{
  "norm_place": "out",
  "init_std_qkv": 0.051,
  "init_std_o": 0.0109,
  "decay_shape": "linear",
  "train_tokens": 148700000
}
Each number is 128 + 32 x the weight over its row's rms, rounded and kept within 0 to 255. Layers, rows and columns count from 0. Numbers have three digits each. The size before them is the row's rms in percent of the matrix's.

# up: layer 7 MLP up, 256x96, rms 0.233, rows 48-93, columns 0-95
# down: layer 7 MLP down (transposed), 256x96, rms 0.22, rows 48-93, columns 0-95
# gate: layer 7 MLP gate, 256x96, rms 0.229, rows 49-94, columns 0-95
up48 108:127085150122148141191130138109127151121110149122129170120081154120255098119155089094097132168151140106154068142103155089189122146098069155166092094158123134085138113112144158132101202151103157165120098118099085124110159177091159133115130090159093093121152156102159125107137135121113145173
down48 108:061127097161104128072127107118089116127144193178145106182157152137091171120139169145154116126118156148119156122125197090142140160143191165100145134081177098076175137177121174165203156126166087141132102104141117120158099139125156100145165158117172121127133099130123205074061113147131130147
gate49 106:104130060126123098162170138140197132130145120123175157103076129097110123150138145130136150158094113148163230135161124175115144096102140144126159057152150134102106164103110155209104160132108127102125118138150102140151168119105159091079107116121157043126161166128116148149126176129122213070
up49 110:128079149195069134150106093149024138147118132109129164163181150156126132138096114095125139137145164154120071194106084113110085173151093098159143123096051138110147138109093102096152125171100095139137105107104081130169166128140171186180136120092118204126116146174115100142133107113134103134
down49 111:124157122153079115196137124108138171110147204143118167090136111152084067112138113179106095090114116160123108092132114068088125128097155152106125124087120155164117103147104087170136124113153112109135153068138120154120173181065120051188094169095075111087118158134194094098118115085092124119
gate50 091:053151155179131120151119152144154087109087119128137109090123152142210051171163190076112149102154098144115128079109187115129135179126129108073110080151176097121128097091154113155048113131150104160168146101161099126079152142117145112120167164145137131133164122155130115126140175136122187071
up50 086:066111158153157118140107135153135102075122132118115096088124162203166122150171145110115144059099109082115128097082155157174133174113088094105142081150195117087112103093164093172088158143124129106213154150130103138100143126146117149128159199119124155154187108096116144128141177106143183079
down50 084:124130187123115148134095139104115094117133146061135104184118149205078145109128042107115069110122089116171117164125062114168126152156152103201134077172146169128145135101121143136106135153118150145148103172123088116084062131094133155149107069154166145140056099166135092166115154131155115129
gate51 096:121122093217114155135160186115190081172077139152101146101142167143144130151146132165123142095108140111138173088162090129106111081083153167166145207173156142135158118173136081157064100099131163117149201113128108156173146159081112123135133113115122148088139135186098082118121150121086112168
up51 091:115142137131118125170133123121155093154118154120143134100134163182158107146138142163190080125143158165139174173081083135034110084097148145082164148130188137130117169095096102138050147124185125141114153161103082139122103139070080129123147084088109113118099118169143061127074190123151088123
down51 088:181106105153078080095158185064136148136143147089138154099149072105131103167134067119112165126070075143100096122179146106148174130121157082143096149156107126174184140108138129161138128175153150156090102134092126140097151097176148095159067116089176143144128150113111124151066098165159136198
gate52 100:062113144170105096103143160166071156144116104129158164090065124149122118083129080105149119153103129086132134090136124147144150231124169156145125109118177095184126153140135090100166115121115219143135063086191110109138171132102136103166122161183135128189148132172162157102137128128117133149
up52 103:174150111180146097140127151148120159170157201131109133121175124143117077152161169131148145145211100174101147080131097061128133124116137121100147110124106154101159127131109139128192139097175068164147121110129114107163124106113088099161108087066152185099089095144117119101135125144030194133
down52 100:109084107121117181100088180098212102130110106164154135114085111117141120130148112073109089136167152129102118120131144128120068133126142106142101137145141132202117171057151127140165106131130198110116100073100211154113141121145151083076113172149112131091149073132138113129135115095185104212
gate53 105:086117093103131199146148125147150133179137080172075141127117074139156157095114079101107139176180151094133100084099148093102121086135106169133150166128154164154110153123178123177137174117103169042180120169147128168156129088130111072150148145180120114100166178170108149158095127169108153102
up53 105:103154132112140217176119090117173123180148069096098125143128151145094139119112176067166151158108152134121116103120211126068120107110101084143077151124114181144099121118127096159144130113153158077154112183118112178137121134173175089123130145111134118089126154188184173193158146130123110177
down53 102:143126117134118128154146106118125154155139162086114100162183145143135088147129138167123157153080118098123139122109147120103163169092108149129200145046164151144151137113191094090068155166112099158064151162127134107062093154097127164133090103155069125112141158084080031116178110140166135104
gate54 098:079156113136127113138160117140179030174169137094116077159136112163147111123155141145146135177102136100127107104122112157074127130153146201111071128164088108126088154144171137062116055121144106122133153145114080169073136179093155088061094131120138153154131143160090115128085145072164149132
up54 094:153132086143079174194132144119160145105133128101185197174152144132116157195158100073161080131141216142115175172076128147134081096079101121140137090136110141172119126107108068146149177126151122106178118072128131100117077138143121124116083131120163177122129085162150114131133114149164125186
down54 103:063150141091147072133092150147118152079158165144140141139172103106153148095177144121129170128142106123133123142148130161142170137241174162137104152157141093148123140116122160141034125069082143125144124145171093135167141083103150170132140110098081107079162177094124178126115150198141136146
gate55 101:115153149168136173085113099188145128103164106153130104129081125177129155165146180149168164131097126156089119107138113129093147182126108150130131127135199131122105118135132140122036089123074141130141112190138173107159147117111127188086146169153176130139095060198098149131107184096127078185
up55 104:099171131154152091100159088149149155128155090124124097100107098090166126136153163170173129122102159164076084107159148129085170216146113162094147115136130104149091105161061141071072083153135155130131133196152173102126184107154145126098190111164096154122106111133087139128123140075155107064
down55 107:151106111075057137111151133131125129156079117194172165152155156158155154116119092115114099129161118126131134142144097160125101085088139141135140156069126095171125084117148086113185130113185150129111139179118105148083110159139158133146152071115049127100100197084143175204204104133104109127
gate56 099:098157065149139144111110084152120127140114072113092101128101177143154134160178081106107141126145141169143131109093119088142132109104164168119083107139112145128163127116085117089102198181148138115109141081129065129062081154054174059114143094189165063171117140118107135172130128074129135147
up56 102:127123135117091107082078121123132065148117129116126148103101109147196132096126134152168172154113163142118179141113108132076110159143086134152153151111112063101126183126192098141121093080119150107145096102141138104116141143143153059081061203079129156120128103181124075068084070167166134132
down56 104:100141088157084130159138129097144105096134073119154098131110173124175104116164093122079072085125109168124145119143133066191050117181080159098071079130143160116146106116148129069170156183103133135117092128148151139109130152178119153130124114188167077142186115151128099115091138087186094141
gate57 112:043148093169150117104165127137100154144132082103134103119118114096173133116137076133191140160161058097125111098130116137170120129097168132095135139147113168109079158133138037105085141157105203116107154126170142113166122158122170095150175174156130126201099145125158066128074141136128106169
up57 129:076095141121095171118083066108095191123149110212130165117109209117121136139146067099086131143110082099125102097137093197116108109089107124138125094128111137113156112150137114124165147136159122152085128095113143162159105189090146178136176105094166055148112154084134098098087160079145145119
down57 103:163183139163126158171140147093067215106120106098107101104093136112148167157133037134152127172189079146110140127109145146154143148142093123099143151117076141134102094136147097098111056178110174082172116138140096090156108197133157105154106165145099089120079109087109078111116143106138127136
gate58 098:034167124114143148150137113150094109122155114148104128179108096153108080178124133206103133174204102137133165133176120108146147133052116177096106113132115109115158120117052148129075140123131159132158108172176144120110138119136064143097117123132100103134184108103081130123128134076142203084
up58 101:066142118166146143142132118124103196110170157125093120075161168063089175118136090134110111123114054164111100147125134122091119186122152133126135091173169142115121054169110172126113173131167118097161109135125181103140111102143036141152147095161198117106123059115155136089110095107122125119
down58 100:130163127103107092071154178132111129141187131126082196131126146141120133160107139154152070146131159127078127109182136144148111145096107109121124178098076183115124071136051162115101085143141172210148125102158142088118178095150159141098106149074072183178143177156151110097119150151123110118
gate59 100:113148132124127151126172092150174094103141075114135133105107086167199103107141139139132101139155123134140127155137161159136127129054130141146125161150151157115151111124151158101133090196104209144113063081080147183192091129128127150198140093133117139089150173081105087143139169073159203130
up59 093:144111216092147148164150076152142137104131097124130128162131134133147089063150062130101092169177159093131171179177143108168174081104083094158117139069152183136124174105166153090154098171114115200100077097099126142146143117126117150156099168166142124096150128065134116120139096116138146158
down59 097:144101118145123112046082133124134130163157134124144128133127121097117199175093185145156070140076113134132083092121128151128103138075160120150095140149137000130084109086096138132132104148136128166121124140076149132119143102134167100089148116136165145226118129170112136127176141128117113105
gate60 095:106117160140122177129216152187140102062120121089151147159095151172098068106152134138123138059175143152109123156064129137145100132163104112144102093099102070153158084053115130101097103081139113164066075108142125122152065097163146116130120147138127091111151140120149110147083148137141122192
up60 098:128141165168128148106192150161131105057157104077150129150137123151089124118140117120125098061194171142117139192118128144132122105153117124157143093107129104131089061075128108128116080072157123152069089078132147141200085086176177073133115122132097139095153152115137110116066133149129068161
down60 101:143093139138111134110091094153108187104083132129160132164137114104106126171104135166119096096091105098134122113098135114125126108142081087144152105137149018137129100071131162155115131120072147119119138179095138117151043112154117178179123115101143102249113131106082138132121064164143146099
gate61 095:080103063170118141088130118109181177126169067122113160108130129117107108190117107106122147088104090127143159103109154117140110116050100097124107145114128112143153162138192117169099118132142155117162105106117165140107079135127101135146196137190148060172121071151158144160074208089151166122
up61 089:088104109083128132097164115086208150181151087108118162106140138169189117211134106140135130114122175167112175178099135122132104112110081106148103123133177105091161157141184098143108135121181136068127097136097169149112130099110101157138123141203181109156123081130163124133139192067121152150
down61 092:165092178118149157154105062115148126070122157112175111120171105129122144032139152146106147161082170145109096208154066097100114086123140133161108132099137052172083119115055098115151146126112150200110100122147144120112117109117129178115135077138117194139147147157112127129126101157166124139
gate62 094:067044109153134141133128147093206154120132096110170086092141123120120117127121119096119109161153099146134183148082142131130142135099145124165164141177160086151115124179131123134160107129114164213130162111136160158154132124086117176104136111205086100145055100137176105163139224135142135119
up62 094:054099123141134138159081100120121111103173152157184117146100092109091159102123165088117100115111158162139117114070121089180100135172150115155113146156170146145078123129091175116130095130107139143143072125141141012142069099124114193122114164131128109116092123188143079193163134098094106140
down62 096:137159141144075117076120105068133115153119126111143151126113111138148129103167125153132161156109120108115139152238124164116138103053066108075124119115128118146125126138144141145133145132075195047140192109164153153092124166124117060112149116079077128205186142126127113064120107125108132127
gate63 099:153177110135153185082134092150151196161133136121076149117114178131139131174187163063156151147110202148099143061097128124145101119135059159089146166126067127117145114093144110141139124099096158147153108126143133113100100147102156107137127078120139062156156165155139092187121093184140101184
up63 098:121068105118123091101083086115123141150126147116108138144112149126154114167187137118103127163101159116115163053097096092098119074091102091127158073177144103136113101208148144158118131151124046117059196129092150153107105123060136179138161120143130113143182124107167137097158191122089121127
down63 102:104144157087073092156104070150136079150118112084154105169141154146129092115148100153096150162114126138168146118195089174095108078096147038128124115130124132127171153124134149124132118139151147103115142049123146149099097138097207105157123107076121214087165122147165136121093172119196129115
gate64 097:116124114124184107090137136204078140104170122133107175162131138133139098112118113100175154159211155172121110076123140135180124181087160094118109142128098213142127079101197117104098110129189131146128130178135168158153121109141178082082154159094136161093127135147098157132075130094088157133
up64 097:133085177138151160104163150184093163143169157099190139105149187127160135144125080140119106109169108115118160068109130200111090179105100110103200184131108118095138127087130142075178087151129131113199170160118127154150115115104147131095171106184128201083117135087130116123096143112111156122
down64 103:144167138061163151129116135132174174136129187125164105140128066144080089101126162149072126173124122112111181062110147097192213145181121153119112124149095157101113157143088139142127144113114152158097156190134131095110119166054125118127166125052154089158161091136083125091141155136126121130
gate65 101:143092102131151070055140142147079115158139146111140090142114132170157139119129126094194146144166117130179157157143103140141096155044130115144120128119186085149183073137131149137131136077119127141134127151128107102158136134089131037130106175172178145200158117135205122165132134189144161153
up65 116:132132132128127177174133137130181148143138100062149085046133168112126152131140151044096147140140187139166146148096196131135160122140145105162104141117159154139116104088090123060131121162163094120145106149110128129160156096160106156148103098116122110110070212130110094174209094106152137078
down65 112:148134108094168098149114097152063182099094136176158132163133072142136151136112112149129042127140125147080163171184165148142115170148139157114170110152119072097170155133124163164199098124161121142140066110144102131092110099161097148176092152164136118152148037138161136109111069114120118161
gate66 091:164097143153138159141134137070187126118118108101111153086091099163099140167092121072109056094152088110167114154194117093182105099125142126189148130069170122125119072153084107099081099173116170143096158097104153118142146112162174162110114120165083071086110166106068092116141146110107126114
up66 095:100116151137132164130098174143138127121086155176148170151081106136144095134183136155116133160035157115093175170158085164113159153112122107115128071154110156170038159157158158132118135113155119109142096087138141202079111147148137151142121142105139163135207133119092125125059074088149162125
down66 096:117154116135117167139128104118131122163133098116093112083147117131119139123098119154142191112248132147125109117095141112136092156181118129147148129116142233106150096135084128131129109163138131130123170120115128066148119079118138138170139089145040127020052136125150096147148121142138087131
gate67 100:134123116198159128123121079185130113137144118062090073154100100131100146153091151136168165096087124175083049163108097124161115096131086155072141195139146104110113116109119119093111070133132180121154106130181135147161205096110076172129082180143165157128116138158149107140155116130087131113
up67 104:174109105106144144094093120108103137150136106119142102159107081108101131128138150137118107113094204191122111081081160122130127099095142143166089162146082080126149119140170143039089135114127179183161191095134141164144135132080129177112088118142133164127081223167171165145125083152102123091
down67 101:110156045094126156143134105169075147127120085131147186176165128138155120123127140178082127053141084099118083157115137150138149130134124152119146055119149150083124145207117115172045130145124129152203129116149125119097166110147121152070136136146109148145146176155100091121085092149115071086
gate68 095:180133155098163209134155131135130102146052135158108124166071104183112128093129091095117096153082056139194125165139132129141126140162113115099144099120187127156127117128123105099120160150110190130095163096148138074106158095167118162106158138178154079113163088059072099154137164117103100117
up68 094:178135097093113157073166176127080145155109089166152115102133064112092144109132105079129124188109061113090144182139140161081112134094107092095176096110161181103124135169091125101134186164128139131121189081112120183124142108167126150070109178093161125097188107095143085123139118124091119115
down68 097:127096130129118108178114123112126147148153109107095168148129135129155092149146194110128118100179174113167164065075136096121112083111108133139067189161099041148146156115145155124121103100130098168156086147123111099148140107070118129191139051147060168187069168155117130152119116158153108154
gate69 106:147185134119154110147208156144173101116135109106145158100102148086118083165155112103151117155142209161125079134098143095107052102113139170182117143211097141126111130081166147133159137088138149136145139158141163186096124139124173095130122110163106125157118174128176127172145170157166202101
up69 104:116127162097121057134117091103138155111203151090138148138172116130159090123118173085163113152103120111101176087139133118101120120128154113133131073137120148110165069180075092133178086142107206152105123128143103111092168157073173095169158162165119100189107054110173102128113131113097098086
down69 101:144150177082083091134136114138160133129137142106146094107177144131110107155104095082137143209145091175157085182138138070181125195146110108127129165092145135146118129112128106140119081111126133132172161166170150168154204158144136105089111063138171155074195158117104097079135144137111189144
gate70 102:119095127096090122165134167190088097131109065088105119191102105159163114123147166131135148164145126164066157172136147115137086080095104198142096137137180178165077138133152148194136165108124156136115169118169115166071175072122150109145174126124210125101133131140100130131153150090160114131
up70 108:144154160095092129099121143213097108106169113123120137157117115140081109085162127166164129161132058171115140179123085035136112119141105147104124106123164086187167166121123052148122133088127131189112168157184160140119145136138130109176160103148183138171158154136080101143136137081137084102
down70 112:123152100132087146121063120090124171118122145135080119114147114129096119116080154181122208175129079167109114088113110070089133100113170124159061162143153121106094178133114066116121152109143144122167142144175150132164114121180167151138158102137112103102119178127050116093057184122176136089
gate71 102:129118147119134104120170094180129155161111081115168132094142118132155119087195144098223135056118132135127150142112118138118119194108136154113128142175097149145163120117108130138107038116097126210104144179169116094052146137094146158084172109167107128177091169157147167106124118142152130163
up71 105:099107141052156154146118101171099119152121155203102086132122113138102182100089073110116135162145138120082078157149188098088124142140128079167154178129142133160220143120173072141098158158133121107080132135169165155122158116122127148147107167132179145081127125087144103117133099136123111216
down71 101:144121063104128182137099118158091167133129151134106093163119120058099137109137081087166186134114130068134091126133106134170136084123130092082116069139111149106151149129049146125120109177136155173160209134099129184152093132109165120144094137108116081105133114114141145108095173121040129069
gate72 092:138130156207142106135168116139118190122141118085095165191130090150128139131170139121171192098086158083113145119096126173161109147089113175070100122139092142080164155124102027186148117154114115117173130177143064128110106114089133134156151154130140092124108119158121163099110120119131199163
up72 089:105143154163130142097149143115162049167162091129146081122071158085164209094161130141127120164137161111114145087154129111100111124142064108146091148052131122134066152111155083057139146152124120169103209138142086121114174142091121172109075102136118096128120096184133103134098105130127094106
down72 083:095117171177144138117116153250185089129097179163152118154116166135148096118172135131154171198141103133157121107065124102165161139161097112157185106117094152161134062173110104113100101100161139140127146116129094124115106126180111134115147138123161112118131131144177110074111139195079155169
gate73 103:108134088125052082105112146160088138170166084099161094129084131129087125127123159174150172183146156093115108084143126125115100163076115181088095151101127093135106176083129145213131157147116140074041127140161168116107121088127123084149114146155145147186165128180136135127141120075102097122
up73 107:137129065139125159075032113138131140107085077166137232165207121122079131136133165129133108100090106102134130122115139124109118137095143129077120102123124057133188119137177156139136113137110102151174129194091193135094060152134143163130108175117145140140160130140119179148129134121127132103
down73 107:107220184120131094147153138130096106146137148133146124093178134113149157135154181119092195207117098126137170134077135084124119131140143142124132128035153137115135104141108200172124105176144214159116116112168152148158113110114153137126162153137090156127162100119096193156127119123109066096
gate74 098:130112121213094144086185163112151138155111044108171138117143116151113150121120122136142116101165122144168077188084087148072083186093133138159138169098097110173151141141136120131079120127133144164104167189165124107094131114157166164113195133160146095174149123121148140156102162143119070192
up74 097:134110165075133144162103081154106168079185164174077173200108105114154125125133124127119164174055106122107157123130197128117158065113143103101097122119155115109092180133190096177183126097145090085146076093114107117158130140085122102131088133153125140074112074151122148115113075115151103131
down74 096:157129100144147189061139126132108153137087102106168077073122149169141113102132155118164130092199154094152111207115121113123101174153116123160163124107137234148154115137091082152096126130130085164153155140138142104171094149125124124135191105121143109109119128045158093158094147141164087081
gate75 105:123147096125111105086186145157166161174108115063190110126137139135092121153155195130164128139151171113116122083111137124165065089087189129128092166129105135109157120122125136102075106156134116084160146193114123173178137114090201073120137164155143139087083127190145173150106188147113130128
up75 105:127197144115131050132088192122082173118098153105110150119141058134124111161110094138128135159153099124097136106120187169087091104154165123168131117145168109168115147116163099126123126176156166126159089134166118144086103057078080123104125189068099114100125175176141054156115138150123124132
down75 106:108127126173155142176181140109118118145120120109094098115161135177153100104104150079108128112139156131172195151145129139082137040139216126189129099141092111134135146128106096130149177149109146173102143120152209124156170162123113166196100155100143172096151190117098142119102175173091131159
gate76 101:035187123139144113134145162156148129154105138135158130112130159150070084143138175082138128131177136145128093126115104029132141190128091199155134149142092187143120160147101124115093100144149173124128100156133137106168138096094134090097181124120118118189100186128164112161203135153161102123
up76 099:120196100097131133161106121135152131094099078098201164143192139146154150228119098186093136083141124083161174113114096132133127148142149131157116183119134111139174195165144141175160126151095145168201127169147123107126109140177076131096151150119131157112167127107105093138177121116179136109
down76 097:092102091132112166120155204160154038157128147143126112076180109165129135169146093096118162152159110142118188177127135125083151123115114092103212098103096146125146118145057146069112109107128126169116096145100069143177094101115150136133142110073188112144133172133146138132205129128118141127
gate77 097:096125088042121166141186139124170135126104126180104178120153142157129076080179099156141135116141132062167156158149100145125127150087140144127183165084107166141174100212127118132128123156133104077091155141112171204170131114151145151161126150179149123095180119142110101150129151073121105162
up77 094:081169111167076135123091130131107137132163112116172073132146125051093157149118150139136126195104162126084120107076099104057154155113112126064114149086075074068094135121120167125127142114174142126130110129125102090132156132093107083101152115096163119184052137129161160097125082090160154075
down77 093:153151123076086138126142149146155133148100168172061184118163099102171109123161106138145195130135117139134105176203130124078200150148152120193151114093166208144136131149122142119146137127108093089101145137213143125130105121118138147176119144128096166056202165162125118108122114156137157148
gate78 092:164071118174106112139160124134129170121108148211077101141070129171145069132151125107080161086160087149109046075152155127146134159086120117156142153154098170100113162125102164162164132165077134111145102149169115066138131108128141149107135100111112109129158127087132120102129169144218068101
up78 089:087073109131108131163151148133085150077200107147122098129051125147122168131106103153098103172111182108122188214121116118134091092093079087128126127094110094105146171132156156181151154146087167144130077108117150117096186115163142093124143142154138114176089102127161099117178069120159141084
down78 088:113156149087107186135105128149128191160126189106153092053130118121130119207142132100118111123171132152148093125177113176071165113127127099094166096178105156050145125102102158143113194131129126141092131149143096149165112125105153171174167088138064104090161181153091088096118160155126118112
gate79 090:077225112098143136176132122140152163129085155075154147118125072073150149153116121113134167144121169203101103171089075149159075137143124122153107120200091094109159145087111131081124111094052123176108079176147142116126146079154117127133158149134159118107155173106139171109119113135170125148
up79 086:090118116156160080139120118121136162145198061113075117089096155096187084121134139125127145091089127070114113134153173135117131199119114146102092089139171123143113141144141172131133155168123130056123139120132049110106118172111163213098162160157166110091137108142150170148192093086118125093
down79 086:146126175096137118185170138161126117135171119066106095082128139169149221132119159087125145086109116112150134110143103128141121115194144138185135128108162202138145126116072146097079129084129102123179139171185125104137134142091102133126091181134109179091082222140145129131127184125141111096
gate80 104:134150106111129098117122148178113115126146138112129126143070104114176072104117132155138174079188123054102144065165169145141093159092118141143132087145099163157178131119146138139187135087160154151157089121172163174132202099089137121124215095160172120148169141101134097100111165135149074081
up80 106:109150128100082081155148189090089174111137161132081149136147129103110127139089163106156169135131120141107090137092104149127091141166162141106078133145078145125170090164137059184118139106102161170214180159114118097133143179100102118074121051149106105089102129163165149143193133140123167155
down80 106:124129063099092178155113169158091109099151105155112143140162121159150111143173151171136179086122075135106082150123092137122111117115161147114165140147120132112160145157143058118114075109149138138109147118071142079146132118161094137146102204114096163056219103118139144217109108092105168144
gate81 091:063139172142136126127191134135189082158187103163151133072106108147104085150110074130147111128158054092121093128136168209133141103154118159176130113103105122160120084113130113137156117060117123192072126160188124124126165141119185097128108080164121074166125140123152147125147089093102142125
up81 090:166097139107102126135159107103087104094145092192110164120101075198056090146094100144095102130185077097092125134123145174140157098122118168161091134049087163132151090164150141120113118109137108166142141111110104137126111120152158145152050134149102116125117131102127090159166109069039092105
down81 096:107118190157127062125161094149116123126138135104165122154095129108120141146138156163167139156077150084154107097081111126109136104172130089098125111150113000146091075127064152131087133143116128128118170178162072146156138112146157139167138135102205119193130143117159107098167107123104128162
gate82 103:117128165162203128120160104151167059136069136101120078120129130093164124146121083082200121135118112230139188122082155105100091089082101110085110126143130133138103085077095132070099066114139181145109131141136108131194099079118153095104113142137136122124149119169133108119080124136107126145
up82 105:154085145118073111152110125144110160102099107139083140140122118149162199096157131185091152108126170068099140162121184148100136156117133169166141165100140114115123103155197071131162139134105102068171130116173119038178153143121087125107153159122168098158098129077156149099166129171184098097
down82 103:068171132144175094123157115176131126178132152070122097115122141151187064129081143088167149097141128146141202087177168128120088125124156113137127144118114132151126178155113129123118053091160098070123067132114129133116132142140156101080178138147131132118135119132122150172085159129028166185
gate83 097:085159128055159149144139127103183143115110158162106114170120101176114080140148123178094131106133088082113094096114133135139128164105114165077120197116107173117113141150121091196118142163126132127128124127152175153088165143140060101109169130165158071185222133093122091155102141176143105165
up83 093:186107114070089163150110110144168135093113149188139143155102115135066136093079102109090164117153153093135088121155133098120128118157149115144142176113160134123143114129107102141139105120072137083210070156149163093158235100142156122099122126192153119114197149088098160146106158139138085160
down83 096:147099124099159170139083156115155097160205152104133143171174111140141091134163094137149144149134103201117146124094104230121166142065077069134081138108046149182143128127150123120077137142159137173136130159121095158144146101086147139098177156109088133096140126117122136125168138159186154149
gate84 099:143153132158171055145155137137140114120195122141134157173129132109150121144120176116138152127089067132117114133147140070166119080016124128114073102140125132105099100056183188126148109075125114132194068150090162162172128164093163137152145111108111106124126109157169147122099114122148180151
up84 097:087129106113115140063100128118150165138133156045146134180130113156090144084132144193138141093105079177135128098123087126162144090184071173179125165179116159105121107105083164133113108048117110098128081146111150104120175081136137173133105046118103126147168119111108118132161129147131135190
down84 101:125122134155112102160102183146089143076135089182178114095120117138126180140144075126112118112193151104088132171111108119165130106222156156056159151101102071138133137187152107140130172128173197128162110192091120129193114147131098090104155138157157131137109141135106124134073152161151090135
gate85 091:138079124170148067135072134149164179118184144102141134144081070140127125121125128118087117179105065125120123115136119135119101178058124141133139115141133133104150076179102132143106106155129176110065100129106162175146155124147151157155080101094138090146109114129151141118157197022111199119
up85 092:144064097121144142145133169135142098137134124087114127148096089164129107176104105113100101031055145114131146165126092096134115065195152114149111149137174149099119097100118198154144115140093182150080064107115081099122122114158147166161081100113098131164103109122181078137172108088106125094
down85 092:154068109113174131133096146082098159114155127098107143125119120145168151053099076129139106156183135131099141154144117160174126167144130177104134103174119034101102130123106109120095134148099174129080136163021192154127147129117122148102097156128100096143129167101080151103149154097162155064
gate86 102:083169112120180118150152133160152117074129129116172148148127176140159060110191077159146115123082078150150167139170135196182124102113149109097103164083081154166158132166106161115074067133147160161145089122159118124151114100126121133163094141148164136142155173123149089159096105094073195099
up86 112:080196125109094099085063135116109143123147095112161175155150165139182117078210137156149147109087144137108158094153138192136136143128173145090065136098119114113161111147110176129141166085089174155143090125148129113086134120052099151105146123134115170132119104132152099132081067184091178134
down86 101:087052169121131121129104129133090134141124180122121156098156219095117138085085078109107081124156166100128144173083112133221124165134098143103102138108212138152148099160165104072120121135117092117147096130188113119128096146138058152165131118128144065091162113141134138172159110127112099123
gate87 107:087111157072164120155130141158093094112029124204100152141060124140116052130121156121103140088144136191145112119111118103169101148126086094182134105095151149131059110148132150136080115137130129092097106081167117145163161140132073100147096154165142146090171138148145120195089094116115111156
up87 111:203102125147101186137106121144140115054163163098149084141160153152142156095130047144142175142153112147143170158133117174157147101093167133121091168169134125155172115073124100074203100122132120140146102156123070115115147173159207180108177152110144115122119156105085099094110125107159112141
down87 111:165087086155138147120145143083165162158166143152158093161157178210095123152198116083093088164140184148102125129109125084110077163150110169133134082102105148134154124191144126145158131101170173154189112186121153163101115135086148154150123164109112122088145135107147198148122178115134076118
gate88 097:098164111132166126102133059114174138131115121124165127073113173132142084138157143136236099170117123101128129145142091175134103142090127180095125147094133104182149130121092105145043177134189121113138163094108142122100104144103123087136194089146092086139129151192182137141127161134075166134
up88 096:157142128183192147109155134125158076090121127120141144095082062033145130151094126087172105193144180110119101185136150117113082098147162105130108122170132099079067151128149115092114113156160128152076140098141066117088122163188124104128118132117136097121108098122135101130181131111195174108
down88 098:130101147124095121169116108209081147112109120140055093087093153131111123119110169174146105134147110104144092062123157182110136109073171112115150177152124012110129116117105184173152154192136152132173117108170128092112100117138169128083163127075169114155101135182122132130142133128114151140
gate89 092:131118091139155211177112104152133139149085124110070128135098167105158179200125140104159129183162173138135175154130133170115103147129075145207100099194130191078150145101144105084140115138118151123112090110154076117111117072143130069079145129174123134138118151148074114117128180118166125128
up89 091:166073166135136136111150150115106107167162162081052169141129105149146154121101129097174111107081091189107156159135152169126161152111131120163138113131111153037179123113139186159121107176120103054108083139089169063120159091132099079119102131167130145155151116120140131136163139126055127083
down89 088:147128114092107085094161161140132167127127170115121142141113094138139019098107162085178073135147144093142073140095159195112113130095145080170111146087145085179135094198122133097156108147144086096098127143092163194117112160129077124116149132140092168176107151150118118156192106116088143110
gate90 100:078165067162131093124129130165139151146125084135104146152164120154080128162148154155165156191155176115103128105105195120068154180117160137120055156096118111167093122109113093088196134102103118139124112193128132134112155016146139117137146130125143127122120066174142124175103119098112086114
up90 103:084128139174125159116094099154130110109186129035189118163154140113083143117127147119167153149119174067094123163123143192081115104138122130117095214182095130159097160104119163117157134156149118118152131141145122157165118101109123163092128108215140114117075081169198166136112154133097122111
down90 103:139094103143114134161206093120186092165106152108152161101117145194197118123117122191046157130119142119170179106130123130159187123168173121150140113164124182126095156083113103138073140138127118105074081057169159128154160130128088089138122091162132140134154127145101138181137165155086131133
gate91 109:113137108194144138149151150122119127164176078108124138158123155106148119116230089109124121119126142150105067101153217149104088129111166200084076162146068129104126159085158141126147062161113140162086130150182087124137156133092135096124134115149139102152156106169097146093141121132072124187
up91 113:085151134175130139172128178119170121110129110146114073193106110076164162158192114096104131096140137146163112159153172166116118160123139117095122121186084087140124183099109152118106034169128096172092124160153090125102145159141163100151130121088136069112184150146110196106081143124084157120
down91 109:186088138147099104126144081111116119132124095042145121113141166127127096116195131081121144116115127085174103120128137104103115067056093099079102087109153082107153167120088127166114128151074107139151151156116123148169132107113173123195099193111147098177129143159113114112149136155037119178
gate92 105:118168148157184120087148131143189130167177169143138186104136166096125118139170125137160100177137134090142103126154097123113123160140091118087112133124115127125133152089154139146090058103087153134148076092151122114127144093147117111133109187167099046127151103158188224176154117071162139075
up92 102:137075151157142123094144145148121101160147137078119158053114176086095157074080131111092131172136088103188146192181118118165147089112127112104150160125165187120121085082105104107160109142126151137081113111166126098150158138158165164165131065204117115115085107087120145125155102063085129139
down92 102:093144115128084117101151078212150131120129117127138128143137110142158101119145188127116137129128171111135122107126122104198070085164178124152173120132074059127112081170107063178153147098174111074060128179118127144109126097094156155107171116110165192123100166142089107077108107157157155145
gate93 097:048063135149172138104133151128126089191113082085165140153116100116139143179143187095100091148110067111155149107091136159108098095089177077108099139117170123125154104159126106103094169138151118123142081106123142158112096093077140171085126176094169109083127047178102137126099141108122129086
up93 096:086114088121103096170136133129127162118128164159071202124124175189126149079122114172132167132128136133121112098164143074162201143079129149105181169105127133113118123112102126116124126126066151126083160125151097106177161195099150154192125089134155188097152149106165102081169117145121109200
down93 092:131202149165151118112150139169162105095127157097125147177040128149099131171135126131136153102105115077156122138094183118042125187167123171082133108149089141114104152119121144192097107179102103111132128149135122191082150138159144076084118149093111112119126099097133154099086144106152206092
gate94 097:125143139159124146115135108173122137142053156127167124159090133152200079099207107133152145129134090147160130146115134104208117190110107133130162124153129198113090162117090114171102115127086130072127141107114136132081163068112100068130140168146154118118125137148098134155111210131108047161